config = dict(
    num_attention_heads=9,
    norm_place='pre',
    positions='learned',
    attn_scale=0.125,
    bias='none',
    tie_word_embeddings=True,
    init_std_qkv=0.017,
    init_std_down=0.00425,
    optimizer='muon_variant',
    learning_rate=0.00926,
    lr_mult_qkv=0.4,
    beta1=0.93,
    max_seq_len=1024,
)
Each number is 50 + 12 x the weight over its row's rms, rounded and kept within 0 to 99. Layers, rows and columns count from 0. The size before them is the row's rms in percent of the matrix's.

# o: layer 4 attention output (transposed), 576x576, rms 0.158, rows 155-190, columns 480-575
# v: layer 4 attention value, 576x576, rms 0.0478, rows 156-191, columns 480-575
o155 093:19 60 50 59 43 59 46 62 32 53 68 55 53 50 76 36 54 40 64 48 39 54 51 55 44 56 54 41 63 65 35 43 31 81 61 83 52 19 42 56 31 50 46 63 63 42 59 47 63 58 41 43 45 53 65 48 69 36 49 44 57 46 59 41 48 43 46 39 36 74 49 31 71 61 43 69 37 49 75 39 51 49 43 24 44 40 31 54 46 61 44 62 75 27 32 45
v156 105:49 51 28 51 54 59 43 30 43 65 47 60 51 39 59 54 37 65 62 59 76 43 71 63 56 57 40 51 49 53 38 55 36 57 47 58 34 48 60 35 39 60 46 72 27 59 46 57 48 59 57 65 38 29 30 53 66 36 46 44 39 48 48 49 46 47 48 50 68 41 59 48 46 53 53 25 60 42 46 55 36 60 38 35 23 32 45 69 61 52 59 58 52 62 45 41
o156 097:47 55 66 41 37 47 56 47 68 54 37 75 30 33 59 52 47 33 47 53 28 47 39 66 58 64 66 39 46 40 29 32 28 50 54 53 55 50 57 28 47 47 46 37 76 45 52 62 55 59 48 46 42 72 49 45 62 49 76 37 44 28 70 55 43 64 65 43 37 42 46 34 43 38 63 65 60 39 50 39 52 30 45 58 44 46 53 49 45 41 64 44 42 44 60 49
v157 096:43 55 50 64 57 34 17 48 41 37 35 67 54 66 49 68 47 51 47 25 10 50 48 36 35 49 40 33 51 46 45 55 65 54 51 33 53 63 50 36 47 53 27 75 58 53 52 45 62 48 48 55 47 53 47 43 67 47 61 41 58 71 26 40 27 61 58 35 62 48 55 32 64 55 48 45 61 46 55 47 36 29 52 43 50 69 36 55 53 52 76 39 48 69 49 56
o157 092:64 34 72 51 51 56 53 65 31 50 40 60 77 51 37 55 48 64 52 53 59 45 49 50 70 56 66 67 46 68 41 47 47 28 55 72 58 41 61 47 44 59 52 32 59 36 40 59 18 72 46 52 45 45 53 51 55 33 43 42 45 59 56 68 60 44 48 23 58 51 67 40 53 56 44 51 39 46 53 45 49 48 76 46 86 37 48 17 45 41 74 42 55 44 52 53
v158 106:49 57 57 39 55 23 50 29 59 53 49 59 46 64 41 32 58 50 81 35 56 59 57 57 73 45 60 58 38 54 46 50 49 46 33 28 42 39 54 49 57 63 58 41 34 61 43 45 58 53 51 76 46 60 44 61 50 46 53 31 34 51 48 40 45 32 70 55 63 68 55 47 62 34 55 51 81 34 40 34 41 44 56 66 56 79 45 45 39 53 58 50 54 47 62 61
o158 094:50 47 57 46 64 54 53 58 40 24 40 53 52 53 41 50 42 50 53 75 41 60 30 39 46 49 40 49 54 57 54 67 56 49 54 46 31 57 47 46 61 53 39 56 61 63 29 45 68 58 47 75 39 45 65 49 51 31 46 54 35 76 54 51 44 57 53 62 46 45 54 54 54 46 53 47 43 68 30 38 45 53 54 47 53 39 41 57 70 57 43 68 41 61 45 41
v159 105:42 45 61 53 69 37 46 46 43 34 40 42 53 60 52 61 51 41 54 75 40 55 58 38 56 43 52 59 45 58 59 51 50 49 45 47 41 55 61 38 58 44 58 67 54 47 36 74 46 56 60 50 67 44 49 45 36 56 39 38 42 30 30 54 44 52 40 44 61 44 50 60 44 59 60 59 07 57 64 59 71 44 61 56 40 84 24 41 52 51 61 35 39 61 58 62
o159 097:65 67 51 37 70 37 49 42 27 63 39 33 74 71 32 43 50 54 52 61 42 42 64 37 57 12 68 50 56 25 41 36 37 41 54 57 46 73 40 91 38 44 40 42 49 42 59 10 37 58 53 58 49 56 33 53 55 48 56 38 59 65 52 46 48 61 43 65 50 69 48 28 63 32 48 57 44 55 43 51 38 61 64 36 53 65 41 52 70 45 49 31 62 40 43 43
v160 109:34 56 33 40 31 45 60 26 48 48 40 33 65 70 52 35 50 54 41 37 52 56 50 52 47 33 53 59 62 49 53 59 50 49 44 36 59 62 55 33 52 53 48 50 32 48 38 48 34 45 33 55 74 69 52 46 34 37 51 53 37 78 25 51 51 49 47 56 66 46 65 49 46 62 40 49 60 50 61 41 52 59 44 53 59 62 63 47 42 37 60 78 56 34 37 47
o160 101:52 64 57 50 54 43 56 46 65 32 56 44 53 57 52 53 26 55 58 75 51 57 36 53 31 32 48 41 43 49 52 44 72 46 48 62 37 29 42 57 38 66 52 49 58 45 43 68 72 62 44 61 43 30 52 52 71 16 61 44 40 33 72 46 43 40 57 35 51 42 41 54 77 46 61 41 59 63 51 59 50 39 51 49 53 40 33 37 33 56 49 33 49 50 50 28
v161 095:45 37 65 48 63 72 61 47 54 49 34 59 57 52 66 44 42 65 71 84 47 55 40 64 56 49 54 74 66 55 57 50 46 56 43 53 61 46 66 46 29 59 43 71 56 48 38 72 48 50 47 46 75 39 37 56 15 58 37 54 48 73 55 41 41 50 34 45 48 55 65 32 39 53 24 50 54 51 30 42 56 32 47 48 29 75 47 37 40 34 39 50 57 30 58 57
o161 091:35 53 54 54 64 41 44 56 47 60 45 51 65 55 52 43 50 54 44 58 49 44 49 47 54 44 44 48 49 61 68 46 50 45 60 54 36 31 45 47 55 70 63 41 62 54 21 50 56 52 43 43 37 27 54 52 56 35 56 46 51 44 22 48 48 64 74 52 53 54 50 51 65 35 52 67 70 82 59 59 34 61 38 68 23 49 57 58 56 46 56 48 41 40 47 60
v162 106:37 54 55 52 53 47 67 49 45 47 40 35 43 26 55 41 46 45 32 50 51 58 69 43 53 78 41 47 37 66 52 69 28 56 48 87 38 65 55 50 50 62 48 49 70 65 53 54 25 43 45 73 36 36 28 75 42 48 58 68 43 39 45 48 47 42 46 29 72 44 35 60 58 54 45 45 45 56 54 58 52 51 36 45 46 69 62 64 38 52 58 41 41 67 38 48
o162 093:51 50 41 43 60 65 58 40 41 33 59 54 57 46 57 59 58 44 58 50 44 49 52 54 64 29 44 64 45 58 51 64 49 52 37 30 58 25 57 25 33 35 28 09 63 56 23 39 54 47 47 41 48 70 63 59 56 48 46 34 54 32 57 60 61 47 78 53 35 39 32 41 41 44 57 28 36 53 67 31 47 54 53 30 51 43 79 50 40 59 50 52 39 57 57 66
v163 098:47 66 64 40 48 60 71 61 73 31 75 46 53 60 62 41 30 56 48 53 35 60 60 35 60 58 43 61 68 42 47 45 48 51 41 53 30 29 68 63 57 45 49 35 61 44 57 44 54 33 33 39 39 43 47 64 67 47 52 61 42 28 42 57 58 51 76 40 75 45 34 36 65 74 54 45 49 44 62 56 54 36 27 61 32 39 48 53 46 52 51 49 53 68 33 40
o163 091:73 39 56 26 50 56 33 37 42 57 30 31 52 48 23 35 57 38 41 67 52 39 38 35 44 25 50 44 51 84 71 21 55 32 40 32 49 64 40 46 60 50 62 85 71 52 41 48 41 54 68 46 58 49 52 34 66 63 59 55 52 69 61 55 26 71 51 47 49 49 50 70 31 48 45 41 50 57 44 56 33 58 50 38 41 44 31 58 55 65 57 43 57 52 40 52
v164 096:59 61 43 62 50 58 41 55 74 51 51 56 52 46 48 39 35 46 64 55 66 60 49 67 49 46 65 41 57 59 36 55 66 61 62 52 21 49 45 42 43 49 43 63 41 59 50 40 47 49 38 48 43 29 54 61 41 40 48 47 59 23 66 32 52 37 45 47 50 43 60 56 58 78 43 61 51 36 71 37 61 49 41 75 45 70 58 58 46 35 65 28 37 52 52 60
o164 093:33 66 60 31 62 36 56 42 39 55 59 44 42 59 52 58 60 34 52 30 34 43 34 40 64 54 25 49 26 55 45 51 54 69 65 76 49 47 18 63 52 49 76 21 45 64 51 29 38 26 49 48 52 47 61 41 42 55 42 46 65 41 21 57 50 49 47 38 33 42 45 47 55 36 29 56 41 58 43 60 46 42 47 52 56 53 50 51 68 59 54 61 54 57 69 47
v165 099:54 48 42 36 46 39 48 46 51 50 57 61 60 38 48 41 70 55 63 68 55 34 48 71 70 48 57 30 63 54 50 43 40 59 21 52 61 60 38 43 40 41 61 33 70 39 56 27 58 52 25 33 70 70 54 41 31 33 65 53 70 56 42 41 61 54 45 50 44 74 50 49 45 49 68 49 37 62 50 44 33 77 31 55 48 71 28 64 42 55 54 36 61 57 47 64
o165 092:43 65 70 41 53 54 46 52 46 48 41 40 28 49 72 44 55 55 47 61 54 63 60 20 30 35 62 48 51 23 57 59 64 51 61 54 52 47 49 59 66 36 22 57 49 58 61 48 51 43 52 47 39 37 41 63 45 56 61 52 32 50 57 55 53 48 52 52 41 41 61 62 42 58 45 46 72 69 51 46 75 57 62 25 50 53 75 40 51 46 46 55 47 53 40 45
v166 103:57 29 63 24 53 54 46 14 49 54 46 53 60 39 51 72 65 40 71 49 62 48 51 65 49 62 60 48 32 47 46 57 47 56 51 77 24 46 57 54 46 37 63 37 46 74 39 44 46 36 41 59 62 55 68 38 63 44 54 60 53 36 52 33 43 56 59 55 38 30 46 40 60 39 70 43 54 45 34 48 31 35 32 57 50 51 25 39 45 55 60 55 59 50 40 56
o166 093:54 49 62 55 58 50 40 57 28 43 35 43 75 65 54 58 43 59 75 61 44 20 27 52 60 37 43 45 53 67 58 30 62 29 32 76 63 67 57 58 37 49 34 65 72 48 40 45 62 70 59 44 61 50 42 50 60 36 74 37 40 67 74 61 49 50 71 41 50 46 53 57 41 18 54 36 40 68 64 53 50 61 51 46 31 44 74 43 28 35 63 29 64 64 54 65
v167 092:40 54 43 52 55 38 39 57 42 38 58 61 61 38 56 62 53 39 47 46 56 53 47 62 53 56 60 45 28 36 53 41 60 55 50 30 67 56 29 38 42 35 59 54 62 54 49 56 48 52 41 49 60 56 30 27 61 50 57 56 54 62 62 54 32 49 69 71 28 52 63 42 36 57 42 57 49 48 58 68 74 67 55 65 54 40 43 31 59 32 45 54 30 51 40 61
o167 093:52 55 29 48 50 51 44 36 40 59 63 46 55 32 48 45 65 44 54 47 50 36 78 24 46 60 61 41 62 55 26 55 47 42 57 71 66 42 61 42 43 77 34 37 24 43 49 51 86 38 43 34 57 48 44 66 48 43 56 26 45 27 69 49 36 54 34 38 52 32 69 66 68 34 55 43 62 58 35 56 45 49 53 42 59 26 52 51 44 41 38 59 32 38 43 68
v168 107:66 45 74 54 16 38 37 23 59 52 55 49 43 60 70 62 52 28 70 44 51 49 54 41 46 46 38 72 50 58 67 55 45 55 50 44 52 57 68 26 76 50 57 51 39 81 43 45 67 59 57 39 37 61 69 47 66 47 41 61 55 53 32 53 33 41 52 49 69 47 42 44 38 47 27 40 41 45 47 35 35 30 48 50 45 53 43 92 62 59 51 46 39 58 61 41
o168 095:43 47 61 48 57 46 71 57 43 61 46 53 49 27 42 52 50 58 58 53 45 44 32 56 70 50 44 34 55 54 40 45 44 62 67 56 47 45 55 51 47 56 54 31 61 19 52 62 49 30 30 41 59 38 50 53 46 33 42 24 44 61 54 53 44 55 52 45 49 54 36 50 53 52 53 39 34 46 88 53 50 56 45 56 41 50 50 28 41 38 55 61 60 54 42 49
v169 099:58 62 57 38 51 44 52 59 48 53 46 51 54 34 74 45 57 48 50 64 57 59 32 59 44 61 47 58 38 49 36 60 43 56 48 42 39 40 71 40 39 44 31 40 37 73 29 33 41 58 64 61 35 46 59 41 47 29 48 58 50 73 29 47 41 49 27 61 65 38 32 56 48 56 71 55 37 37 43 34 65 62 66 30 53 25 40 63 71 71 51 73 32 50 32 40
o169 097:43 61 63 50 51 48 76 36 46 32 41 39 31 65 27 71 55 68 57 67 39 52 49 56 37 34 62 46 42 67 81 33 60 57 49 53 47 58 39 42 69 39 46 59 37 56 43 53 43 53 38 53 31 52 27 47 45 36 48 33 64 38 69 56 62 60 53 30 67 50 64 46 50 47 47 37 66 56 44 62 40 59 66 64 48 65 62 48 50 63 57 60 62 65 60 62
v170 096:49 50 68 43 29 51 46 30 39 39 40 49 46 35 53 66 50 53 50 43 58 52 63 52 57 65 48 67 33 38 63 46 49 62 37 44 41 57 32 62 67 55 81 33 30 69 33 65 45 48 34 49 55 54 53 59 60 51 59 60 48 70 40 39 67 68 54 60 57 55 53 71 57 53 52 46 56 38 28 43 39 54 47 27 59 60 54 57 67 31 56 52 53 34 55 61
o170 093:28 51 44 60 44 38 57 79 43 74 54 42 73 65 42 76 34 50 47 56 50 51 44 73 43 28 44 53 61 38 38 47 66 49 47 62 36 47 87 49 40 83 55 43 64 31 54 77 56 67 49 44 45 52 38 41 60 39 52 48 47 41 46 40 33 61 54 58 43 48 55 45 53 68 60 58 67 64 63 64 67 60 71 31 36 37 65 66 43 67 33 57 44 41 48 40
v171 103:54 36 60 49 66 48 48 38 52 56 55 64 48 49 35 22 54 48 55 44 57 70 36 59 54 40 50 62 46 37 42 36 54 62 60 40 40 20 37 59 38 39 60 59 45 33 41 44 38 55 65 47 46 38 49 52 58 62 29 42 50 47 46 41 68 60 53 44 50 55 79 36 43 45 44 36 63 52 48 59 38 56 57 39 49 30 56 57 38 59 56 55 59 47 34 44
o171 098:30 32 38 56 46 61 39 54 70 45 47 39 40 46 56 56 39 45 47 59 30 51 48 34 45 47 57 31 60 72 66 52 49 52 37 49 53 42 61 47 48 47 60 52 46 53 29 45 40 47 42 70 63 51 53 60 40 61 55 51 51 44 66 48 48 48 62 63 51 52 38 64 65 55 62 87 62 36 48 63 57 34 52 64 44 49 40 63 54 37 45 57 61 52 91 37
v172 099:46 43 41 47 38 53 59 44 45 57 47 82 45 44 48 52 50 46 54 55 71 48 53 33 36 59 65 59 63 42 37 55 44 47 41 57 34 45 35 45 66 40 48 33 33 62 35 43 37 56 37 50 57 43 33 52 65 61 55 65 51 47 65 38 51 44 55 52 42 45 37 26 60 53 37 46 39 75 62 58 37 45 54 31 47 42 42 52 33 36 40 42 26 51 67 33
o172 089:48 21 57 56 53 38 47 44 31 55 47 32 51 65 64 62 59 48 39 61 51 45 41 70 30 43 55 53 61 51 51 61 38 53 58 73 65 53 29 56 77 61 60 40 37 47 56 34 71 36 55 41 59 46 42 80 24 20 42 37 34 49 44 48 39 62 49 36 41 75 39 52 34 54 38 40 39 50 36 43 77 46 50 63 47 57 71 51 63 49 54 72 58 53 42 39
v173 101:37 55 64 52 47 52 47 65 59 60 59 41 37 42 64 56 34 53 26 61 70 46 55 41 68 75 12 61 56 58 61 43 53 76 62 49 50 28 42 56 58 61 61 67 45 66 48 72 69 44 57 51 55 43 42 71 34 56 41 63 58 41 39 68 33 41 38 58 65 36 37 41 61 46 71 53 44 63 69 51 47 54 27 67 59 56 62 51 53 57 60 46 76 44 73 51
o173 098:41 43 53 57 45 65 42 25 42 55 66 55 59 47 69 69 52 59 41 40 44 41 66 54 47 60 42 31 50 36 54 68 45 36 38 27 53 57 63 26 69 43 35 58 77 30 36 41 65 50 51 37 49 43 56 43 50 57 55 48 51 54 51 34 43 52 69 51 49 46 36 58 56 49 65 37 55 50 49 43 32 43 54 61 52 34 28 48 37 46 63 52 44 50 10 42
v174 098:45 57 29 61 40 49 64 39 45 45 44 45 38 53 55 56 54 56 31 74 76 32 32 46 42 50 62 41 66 41 41 70 47 55 47 35 48 68 40 45 83 56 68 60 25 47 47 42 44 50 50 42 49 51 66 53 52 62 45 55 59 53 50 27 71 77 37 43 64 32 61 55 30 32 60 51 63 26 63 55 74 71 59 38 57 36 44 67 41 67 53 68 32 46 51 67
o174 095:44 38 51 69 68 75 43 58 34 31 58 42 41 15 58 56 64 58 56 66 61 62 33 65 55 69 59 34 46 50 33 58 60 43 38 52 55 36 31 47 55 37 49 51 55 48 50 74 56 60 49 43 55 55 22 51 46 24 49 25 39 42 63 42 36 48 39 30 59 51 48 42 59 48 37 38 47 45 65 55 33 43 57 60 56 58 38 41 45 33 44 37 55 47 52 43
v175 101:48 42 48 52 60 51 68 36 45 58 38 40 36 63 53 23 41 46 58 66 51 53 52 33 53 49 64 52 48 48 40 60 56 31 59 33 61 45 59 37 77 49 44 41 60 57 70 50 45 42 42 63 74 56 52 44 37 47 40 43 55 74 61 47 42 70 53 67 46 62 56 47 82 41 41 47 42 69 44 52 17 41 47 56 68 48 59 23 53 49 54 51 62 54 51 58
o175 092:48 68 48 43 24 48 59 40 37 38 76 56 52 34 48 56 39 64 43 50 66 33 43 36 55 43 50 56 36 31 48 49 21 56 45 62 56 56 39 61 58 47 51 65 44 49 44 50 32 47 50 40 42 39 50 41 54 35 61 54 45 50 44 46 54 45 36 33 48 36 62 67 29 57 42 30 44 36 59 49 67 65 33 56 46 58 57 42 40 40 27 48 49 57 42 40
v176 101:54 72 71 61 31 52 46 44 44 64 47 52 57 59 44 56 42 46 61 47 62 52 54 66 47 50 77 51 54 38 49 59 52 46 55 62 40 38 53 37 39 48 67 56 59 56 48 36 49 38 37 68 28 58 75 44 41 62 50 64 45 40 58 59 42 35 57 63 53 48 33 52 52 47 52 42 63 44 43 42 47 45 26 58 50 34 63 43 56 22 31 50 51 49 35 60
o176 098:52 43 54 71 53 76 71 68 76 57 58 42 69 43 52 31 61 32 38 48 25 30 37 39 33 44 53 43 29 51 35 36 40 67 63 45 63 59 29 77 39 51 40 50 57 27 55 55 42 53 61 61 41 26 52 49 49 63 45 39 63 49 58 55 34 58 45 57 29 59 61 55 47 54 24 69 56 54 36 39 62 34 43 20 55 50 51 30 53 65 41 67 41 24 65 54
v177 101:52 45 65 57 48 33 27 39 42 67 41 78 63 67 52 60 61 55 50 54 20 27 42 63 48 35 61 38 44 62 59 57 58 74 61 64 56 54 55 46 40 46 47 38 49 56 57 48 59 30 30 56 77 61 48 34 62 66 52 35 55 42 42 39 53 67 63 48 48 53 38 56 43 61 39 56 46 42 49 38 57 34 48 58 60 60 61 60 54 65 43 55 62 57 56 62
o177 096:61 55 54 42 75 64 55 52 52 45 45 53 39 49 49 36 54 51 53 57 51 64 77 41 38 81 47 26 68 37 42 40 35 48 41 49 57 74 61 47 71 36 37 46 76 49 39 37 42 55 64 43 32 48 40 65 63 59 32 50 65 44 60 41 39 28 43 50 32 60 47 53 53 52 57 32 55 23 64 47 50 53 49 47 41 31 38 65 49 61 47 41 36 54 61 44
v178 102:19 38 80 61 39 72 59 53 48 48 43 34 45 54 68 64 83 50 55 74 48 68 42 37 47 66 59 45 36 48 75 58 71 51 50 40 47 49 36 56 59 57 52 41 40 62 49 67 59 61 40 39 43 41 64 47 58 55 62 48 59 64 47 51 40 42 54 39 56 63 43 67 44 69 54 60 33 63 58 56 39 46 37 49 25 41 62 58 55 48 30 52 44 52 48 58
o178 098:47 56 47 63 61 65 50 32 36 49 57 58 60 44 53 59 32 46 16 34 61 26 52 44 51 38 36 55 53 56 53 46 25 60 46 61 37 37 55 36 62 48 44 58 63 53 77 53 30 28 54 52 54 52 39 68 46 63 47 49 65 54 36 34 31 48 63 78 45 44 36 46 42 54 41 56 74 46 63 62 52 49 40 65 56 25 48 58 49 40 58 28 53 59 50 50
v179 101:72 51 47 67 54 55 35 39 40 42 48 38 52 48 42 57 65 48 30 42 52 44 74 52 35 26 46 55 49 49 63 66 38 62 67 37 49 58 47 37 73 51 20 58 56 28 63 48 66 54 71 52 56 34 39 48 58 62 50 37 58 28 51 32 58 70 64 54 37 65 55 42 41 48 54 50 74 49 44 45 36 46 35 57 42 55 57 74 46 74 44 58 41 48 46 41
o179 097:45 67 61 59 57 61 59 45 53 56 43 69 34 59 63 44 53 57 39 59 45 41 61 46 58 71 36 22 36 63 47 43 29 60 46 43 58 33 53 58 38 33 65 70 63 55 41 59 50 42 34 67 56 44 39 57 53 58 65 29 51 56 47 41 36 47 60 47 52 34 58 57 55 49 54 54 34 53 61 43 70 54 59 59 40 57 43 41 40 66 48 59 50 60 58 40
v180 105:54 51 43 50 40 62 67 41 44 60 36 45 48 64 49 45 48 31 48 56 50 55 44 44 71 56 75 55 54 49 33 41 55 65 79 42 46 54 31 57 29 79 45 78 63 32 70 42 51 54 45 68 65 56 68 64 57 59 49 59 50 69 44 50 39 46 29 32 56 36 60 40 51 51 49 24 51 51 25 42 30 46 55 71 51 36 50 54 48 59 49 57 69 60 67 60
o180 095:39 48 51 42 53 52 48 51 53 38 57 38 55 58 59 60 65 71 60 54 62 38 41 47 77 48 45 51 47 32 46 73 57 55 55 30 69 51 54 52 48 41 60 37 64 62 49 57 45 41 47 48 46 62 56 39 51 37 43 69 56 42 51 49 52 56 39 45 48 16 39 30 46 39 64 62 65 28 71 66 59 54 61 35 31 50 38 36 83 47 49 56 63 26 61 59
v181 097:52 78 47 39 66 41 61 54 43 56 62 66 41 52 33 57 48 35 33 48 50 47 29 53 41 57 53 48 54 44 73 25 73 80 49 59 50 59 36 51 40 39 42 49 59 29 60 43 44 60 59 43 43 63 61 37 43 60 66 70 35 72 43 45 52 49 34 59 34 77 15 30 61 77 50 51 36 34 48 46 45 29 42 59 29 48 43 47 64 40 46 55 64 45 48 53
o181 088:42 41 50 61 58 38 55 53 46 69 45 63 60 55 77 48 49 39 71 39 42 59 59 48 30 57 47 60 28 46 51 35 43 29 58 40 75 54 63 47 52 56 45 72 35 57 29 76 57 51 36 43 49 44 45 68 53 50 25 69 66 59 65 51 49 38 78 53 50 44 43 55 53 56 69 73 62 47 49 37 52 56 65 52 48 63 54 38 45 60 55 28 50 54 51 45
v182 095:48 41 52 28 56 46 62 40 55 37 34 41 58 63 59 49 28 40 48 61 45 24 52 56 44 34 48 41 61 52 38 62 37 36 47 53 62 37 57 21 58 49 36 41 43 59 41 37 48 61 50 35 65 44 59 41 65 42 47 45 58 44 48 31 57 76 50 47 60 47 63 47 58 60 54 47 42 64 30 42 52 51 52 46 40 57 52 37 38 48 71 51 46 54 57 30
o182 093:35 53 38 54 62 62 60 50 19 39 47 44 66 46 29 58 69 66 54 45 57 60 40 59 43 41 67 63 56 63 61 30 57 58 53 43 51 54 56 53 38 62 56 65 54 57 75 68 53 53 28 64 37 35 57 58 65 42 35 61 50 57 67 69 35 50 54 48 62 46 43 55 57 28 48 67 34 29 49 23 47 47 51 69 42 64 37 35 41 40 38 42 66 57 52 69
v183 099:48 64 42 51 56 36 73 75 42 57 57 57 58 47 68 64 35 63 53 57 71 45 60 59 54 56 56 50 59 46 48 36 60 61 39 55 58 61 48 66 42 73 47 51 58 39 48 59 28 65 54 56 68 54 41 65 31 39 62 44 50 43 39 53 39 39 49 64 67 46 68 45 46 47 64 60 74 54 33 50 58 49 36 51 48 61 55 37 58 45 23 46 48 72 20 32
o183 093:49 49 85 39 40 76 41 40 44 39 59 50 59 58 53 53 46 52 46 43 54 36 31 49 68 35 55 49 61 64 43 53 52 57 64 50 47 62 31 43 62 43 53 57 50 39 44 56 58 62 53 53 43 52 54 43 46 48 38 61 52 68 45 78 50 56 61 47 44 36 48 54 61 58 65 35 51 60 66 51 51 59 59 43 57 38 70 36 44 46 36 75 30 46 43 43
v184 107:38 61 45 55 68 40 51 45 35 32 45 54 43 46 51 47 37 52 59 25 63 58 54 29 47 58 64 72 45 55 42 46 53 41 59 54 63 52 48 54 44 53 47 63 47 48 47 41 38 69 63 67 53 50 62 73 76 33 52 43 54 65 64 52 37 58 51 34 78 50 36 34 68 35 47 35 43 53 49 35 41 50 52 32 49 45 63 46 50 67 32 50 45 48 46 48
o184 096:33 35 66 38 51 66 52 54 54 60 48 42 53 39 64 54 44 33 54 52 33 39 42 52 49 40 59 57 56 30 49 52 42 59 60 59 39 47 37 33 51 39 44 67 42 60 68 31 53 48 36 62 35 45 31 26 48 68 46 58 46 52 36 38 71 54 44 59 73 64 71 49 35 60 57 66 42 53 52 47 61 53 43 65 52 43 44 58 57 59 51 50 40 34 47 51
v185 103:68 52 48 48 37 43 55 53 25 63 45 39 24 50 53 60 39 50 47 54 54 51 39 63 54 38 59 71 48 54 31 74 55 57 61 57 33 50 66 44 45 78 34 64 36 49 69 47 60 46 41 40 70 33 14 44 49 50 58 63 40 47 34 54 65 55 63 47 65 57 29 43 44 58 48 33 58 67 53 50 36 35 49 53 62 45 65 56 54 58 57 54 52 54 46 51
o185 095:47 64 60 56 56 82 52 55 43 51 47 47 61 61 72 48 60 63 55 43 40 39 68 35 43 55 40 17 54 29 46 25 49 39 67 43 50 57 61 63 65 68 39 38 56 47 29 43 30 59 61 73 65 70 37 44 28 57 44 39 53 37 61 42 42 63 56 58 34 60 53 60 55 33 45 42 29 36 58 69 64 60 60 59 50 45 52 44 43 28 27 53 58 45 62 50
v186 104:66 58 66 44 52 66 68 40 48 52 55 37 37 38 57 26 57 40 52 59 48 58 40 46 51 51 43 28 36 63 59 53 60 47 48 32 26 49 59 36 55 49 68 34 52 56 40 49 22 52 67 64 55 34 41 55 47 63 43 48 63 46 66 38 65 66 49 63 51 45 38 40 47 69 37 79 37 24 62 54 45 54 50 41 53 31 43 40 40 67 55 31 37 67 38 41
o186 100:30 58 30 36 33 44 57 43 70 57 49 52 38 44 38 65 43 35 33 54 67 35 34 44 54 59 65 60 38 60 43 50 39 70 59 49 47 64 65 45 21 23 49 55 52 47 51 45 57 47 54 54 35 53 65 43 29 52 51 30 55 59 37 56 35 48 43 35 58 47 58 31 58 41 64 28 51 60 50 74 46 64 43 52 35 37 22 44 64 52 71 47 61 33 41 49
v187 097:44 51 44 42 77 47 62 39 54 41 47 61 49 58 38 65 60 59 62 53 60 60 45 59 34 43 74 49 42 34 28 61 34 72 51 65 43 42 54 68 46 77 44 38 54 33 52 51 54 57 50 44 60 53 51 67 46 46 45 26 60 55 33 37 68 61 44 61 44 50 68 56 45 26 57 36 37 38 59 67 55 44 68 65 67 54 37 42 45 28 57 53 47 70 57 35
o187 089:26 41 42 61 50 52 43 62 47 55 60 29 44 64 37 29 48 57 53 70 38 46 53 45 56 61 36 46 45 48 51 25 39 50 47 46 54 78 43 46 41 36 54 47 55 61 59 63 73 57 47 53 49 48 52 40 46 30 23 42 55 55 60 43 47 50 44 40 63 40 45 43 38 49 42 74 72 41 27 47 47 53 48 55 63 42 51 51 53 56 35 65 69 57 46 52
v188 110:37 41 54 72 28 37 47 51 66 47 37 37 47 46 60 34 72 54 49 59 51 59 58 64 36 27 44 53 62 41 40 62 44 68 40 40 43 23 54 68 38 65 50 75 29 60 47 35 48 66 59 56 45 43 45 45 54 54 45 60 50 48 46 40 39 66 44 49 69 48 27 70 33 30 39 36 58 51 65 40 58 50 47 43 41 40 55 64 62 51 33 32 55 55 64 52
o188 101:50 42 59 33 55 60 59 38 38 36 58 44 61 59 80 56 44 48 36 66 53 45 47 47 44 65 42 54 41 72 48 54 57 73 66 61 40 65 24 33 65 45 55 56 75 46 51 72 51 50 37 41 33 63 67 47 52 52 61 47 51 62 40 30 58 56 43 47 50 62 58 62 46 57 41 69 49 23 64 43 25 40 24 48 60 36 60 45 53 54 45 55 52 55 57 59
v189 109:66 48 48 46 41 50 49 36 33 69 63 58 62 61 38 69 38 50 46 58 64 42 32 63 48 41 37 67 52 37 58 56 56 70 31 57 62 50 44 40 56 61 39 64 55 48 37 54 75 32 45 25 52 59 33 66 64 16 42 26 63 42 49 32 66 28 67 40 61 46 62 56 29 34 48 58 44 39 57 42 53 49 70 52 68 53 52 47 40 61 48 51 34 53 57 45
o189 098:39 69 59 55 38 63 45 65 61 33 39 54 45 29 65 59 51 35 25 25 41 51 60 27 37 60 56 48 49 83 39 73 51 30 38 66 59 62 46 60 77 36 64 41 86 53 53 42 38 43 45 58 52 35 50 54 36 56 41 54 20 61 41 34 36 47 40 45 30 56 52 50 62 59 47 59 59 46 73 57 46 72 35 36 28 69 57 45 53 46 51 60 52 58 57 51
v190 097:29 62 50 69 31 61 46 60 49 40 59 44 38 51 68 65 73 55 53 45 34 51 61 32 70 37 64 30 59 58 69 56 81 67 39 51 43 54 63 56 59 60 75 46 46 30 32 46 70 40 41 39 61 67 44 39 38 52 61 15 83 43 65 75 56 38 53 65 38 54 49 35 58 73 49 58 36 45 36 41 60 43 70 43 36 35 61 48 44 57 65 48 52 64 63 39
o190 093:79 35 50 42 46 30 56 65 35 51 36 49 56 66 33 27 49 40 68 39 57 48 36 49 44 61 46 52 60 53 35 46 41 52 55 70 53 60 38 52 43 51 51 44 53 55 44 35 44 21 57 50 29 48 38 45 23 42 46 56 27 70 77 39 56 68 62 30 60 35 72 45 49 57 30 60 40 62 39 53 57 32 40 48 76 50 41 40 64 53 25 50 40 54 52 65
v191 105:45 38 31 39 53 43 44 52 52 62 56 64 57 63 65 49 36 66 68 44 69 54 60 48 56 42 51 66 37 46 35 61 41 47 51 57 55 60 48 62 69 28 57 39 42 64 43 57 56 31 42 47 37 63 30 44 72 42 47 45 52 69 51 42 42 32 24 60 56 47 52 52 43 39 54 52 66 57 50 75 35 44 51 28 46 49 61 57 46 46 38 53 54 22 79 37